Weights of a small transformer language model.
Size: width 448, 7 heads of 64, MLP 1792 GELU, vocabulary 8192.
Architecture: learned positions, tied embeddings.
Training: a variant of Adam for these matrices, 419M tokens, 6804 steps.
Each number is 128 + 24 x the weight over its row's rms, rounded and kept within 0 to 255. Layers, rows and columns count from 0. Numbers have three digits each. The size before them is the row's rms in percent of the matrix's.

# layer 6 MLP up, 1792x448, rms 0.0407, rows 1466-1478, columns 336-447
097:083092138099092169080141123089167171111146091163113119123121106141085121112150138117112103114132138139138158130151181121128149154146130116157061084132121152102108095157098134086161139097112158176130121168119119106163113113120114109116106122136143112114111129131165154144107082148121081161108092113144125100126167145134170110115161149109
109:149077094127111112161119124151109126143118125134100141143077134144118095084140135119052118176129158152116152112144131108129146168100114103132118131112094146122140116092083154137154147099119114080128160139114132111166164153136128101152123130146138136113122143130139146126127133104147134152107134100137107125149124115171115155143116152145
107:158113129091112147130107117132120156078160059164139136135118100143104133125120133125076093140128140134160126126133150096147135147086125139118130116164103124149149098091113120114162195079103132149129122101113124106159105143115110109105130101136101125117117116171109115113083171116126136164117092141116101132132138130130134158139136114123
107:171136076164109124099132138139141120107117109152139110136118147179134119139131116085081085116098150124123158097163115128108159139100116166136123130119127158165102092117156154135120154130118141164157136124139105119109171162135141088143118123166130104093117095143134140140097073090149103158111090128098093155148156104154142160142127130101
095:174131117135074134115150142111116145171099119159122152146152112110167116094123154119128121076130147108114149125185111144113132148128113107145149108154160143100105113143129074110116111131123123103134144164148116116139102171116106135133132131143149123117100109136161078145097128162173119139148125111152071151113139115150092133135141123129
099:110124109128143110139136138110111139114105150105147141138104116111139174132137116116109118123151150156135138103146123100132102124097104109133155098116132113131127130106149093129151165135092148133141179127130180123093149118160140165148116126120086080100137136156145134110107106161142138112155132136124166141103123120108113158147122131094
086:125103154132131118105111104117119125123115086123168132178124138108149101120163078120125138185119129126129109135146125115095119111115103123118142148106100117126094100100109106144129112148085125127147128084130109111141184117113158149118153117152132137123118122139126095116115105128141139143156146132097163134144129143100138082103134144172
098:138115079104106090116121129118141104135108105122137150196116125147121136149132156126082123137144140139131121119118127127147124138135109153112139150099168144106124118118128119081131163118091137102156165148136130138128123173132134134131094125155151115119113134144144075131095093138136129114128113117115123135132138092143118138124127156132
103:194112128133110165108133121144083154145123099142103144091123156063129123122114101087133116127164134158152127103105162133152137134127079127121148101137106146130167097143108096150133157132127070129150134130120176118100096107114149097104134121181098102119104064141151096146120130107134058137144102122153165142091126132102101142133142122138
082:164117115103110131130138084166166169132137094113128133134088149134060086128107129139131190112131121109092110121094126151131137119079100110138128154074139116096140116149109089142153148126120082117190130123106090139119128118130106083115067094148121119098084088130136111146131113090093095123125106104147159194149112137081122143146170129180
103:143136125095156137127116106160139073142106147123136096114137147176096115102121139135133160142107149131111134073089121148146107129107082130132146115117076069166132136136094122116122121163139098098151125122039157122127141177144138097174144116145131138119135094147154105110144114157101147129135115175148124119083147129123146131173105125111
099:097151140129123116135093116067143152078118106138140166102097156136139092108138108066105152127122197152126113139132148155150107131125127135142076176146092140163100106149088125129167101125092145132125111104135084148094133125125120152144121090143155119115131122120145105161084184149110123158134159146132159174120111123141117142124173119110
100:076118145153121135107095154082117173123150118159155147159112131139139113092103107111072103153109178111135142135132144139122124146112136132134074137143137152127113096132106128138110157094115120121113139150093120115148103129122168085098137127168108130149114098150149171149100140124118091170104145122138159106136137141154142105134124185091
# layer 6 MLP down (transposed), 1792x448, rms 0.0342, rows 1466-1477, columns 336-447
094:140157130150113111155117103112120126119144116118134144136128194143137131111134139111104111142131124123134162111107155153147118115116104122097098093112160094123091141119082115153100134143108164185116144137118125145122170169096140119119116090104147126126084095145081120178151094114102124159163112086186130142104129172137126165109092127151
111:105153116128164153148124133157115159142153162109134166109123109125127088141104165138135126132140117132102098124139120167127132130098133125130113137132156124161091096121144142128121118131137112142162168125137151162149156147130120132141144105134098070104122166126132110172170184132136094128137117111107113134088143175123138121144160147141
115:171123158114117143154172146143153158110142111155133124086184131155152132148116160128171101140110121129113135092142116157135127122139082135147151114115151114098134134143111155159082079164136141120180120141145181122143108112128117088109164107148112123098087100091133141146137180108168097103144166117106138094147122127123143108125121096129
111:092154142081099056107130130174116120135147118144149121110142124153128130119117078134131110126108144131127127102112117101138135105070149152203108134130142175119153133151142126154155113121118103142105173112129169104161116146095106129140196152131120127129146119152134092101088136131141152122178130136149115148130156129122120132114140149120
095:105149149198193107130098165149159113118116126158129134109140115186125113158124119153163086160146124099143104120098111108122139112102098159161131149114116097212118150181132142107156132080166150142112092203110120131175136116092110149113127065132141112163187135127068137133151154101108091155154144136125132135153124143127146144145119118150
102:137109146115147111076143111152098133093157116171130109110165123163110098131134164154178103140121100126130154118211179171123091159112139123129070140146115107099105143151099116101147169111154125141149150136095096131120164131131114134158111162175157134147142111151123091111153100142108132119094109119151124108119147167109091123100103158117
084:118112150108141140150131122134153118132166121120131122131133113123046177114081189139173134130140111130148093118113098128126176147193117122137135084141097105111164121131135129127133122171164117142110144156133138130147142141106132143164114150153117143137111095131068136145134142117142120101103094087128084162093127136167177120107154120115
106:087107143108158136144134102127134111099090147128114140115123129175111129095168115147179119147121121114151181116129169142127140146117124156148144144155116125171149189134122083161098151145155105104139088085109124118135108140103148092123163055138156119116189125112140117124134156143176140165151123130135134155135096122130129123128117076124
106:068108114104079109124125128135168113124104139138144163133158137091146143130111094135149102136127113094098128107122135130140122098136117113132102181155146114066154093184149101156100138149107098122168145153132145117101118135115113175143102140077105110143170127105125125135100149161129137124082138135159105115146120110107149115155122125102
091:097127111147125109133154145114120173152126141147136122123087143138151147123157093122155071121114125145064146126117135114137108146104190125151118107113122162135140131112113129145120127113109125119109146164143117105090137105158143147152160151149137152193158154139142133167169131128142119112138101122119126122129114110146172133105120118101
111:144132087110131084137122119142142119084136073167093142148159160117114142164154172121127140153115134154132174167101146092122118142090164114144118156078165115115123116110097148130138157132166130116214149106135146120137099136128138124157167129124129142099101113143154124115125145123120138131172139142123109129068122179151127097108129113104
099:121121180135139155118126152145128097140146087123132130115162094125126136158142083121183163128182099143143116088100178100139123108124177129133086135161118077130115102135110118158092120137123108105047144118180106153131111143100111170137114118138122156167191115150144141119143125087114103190174133116134133107119113125142105175127139119131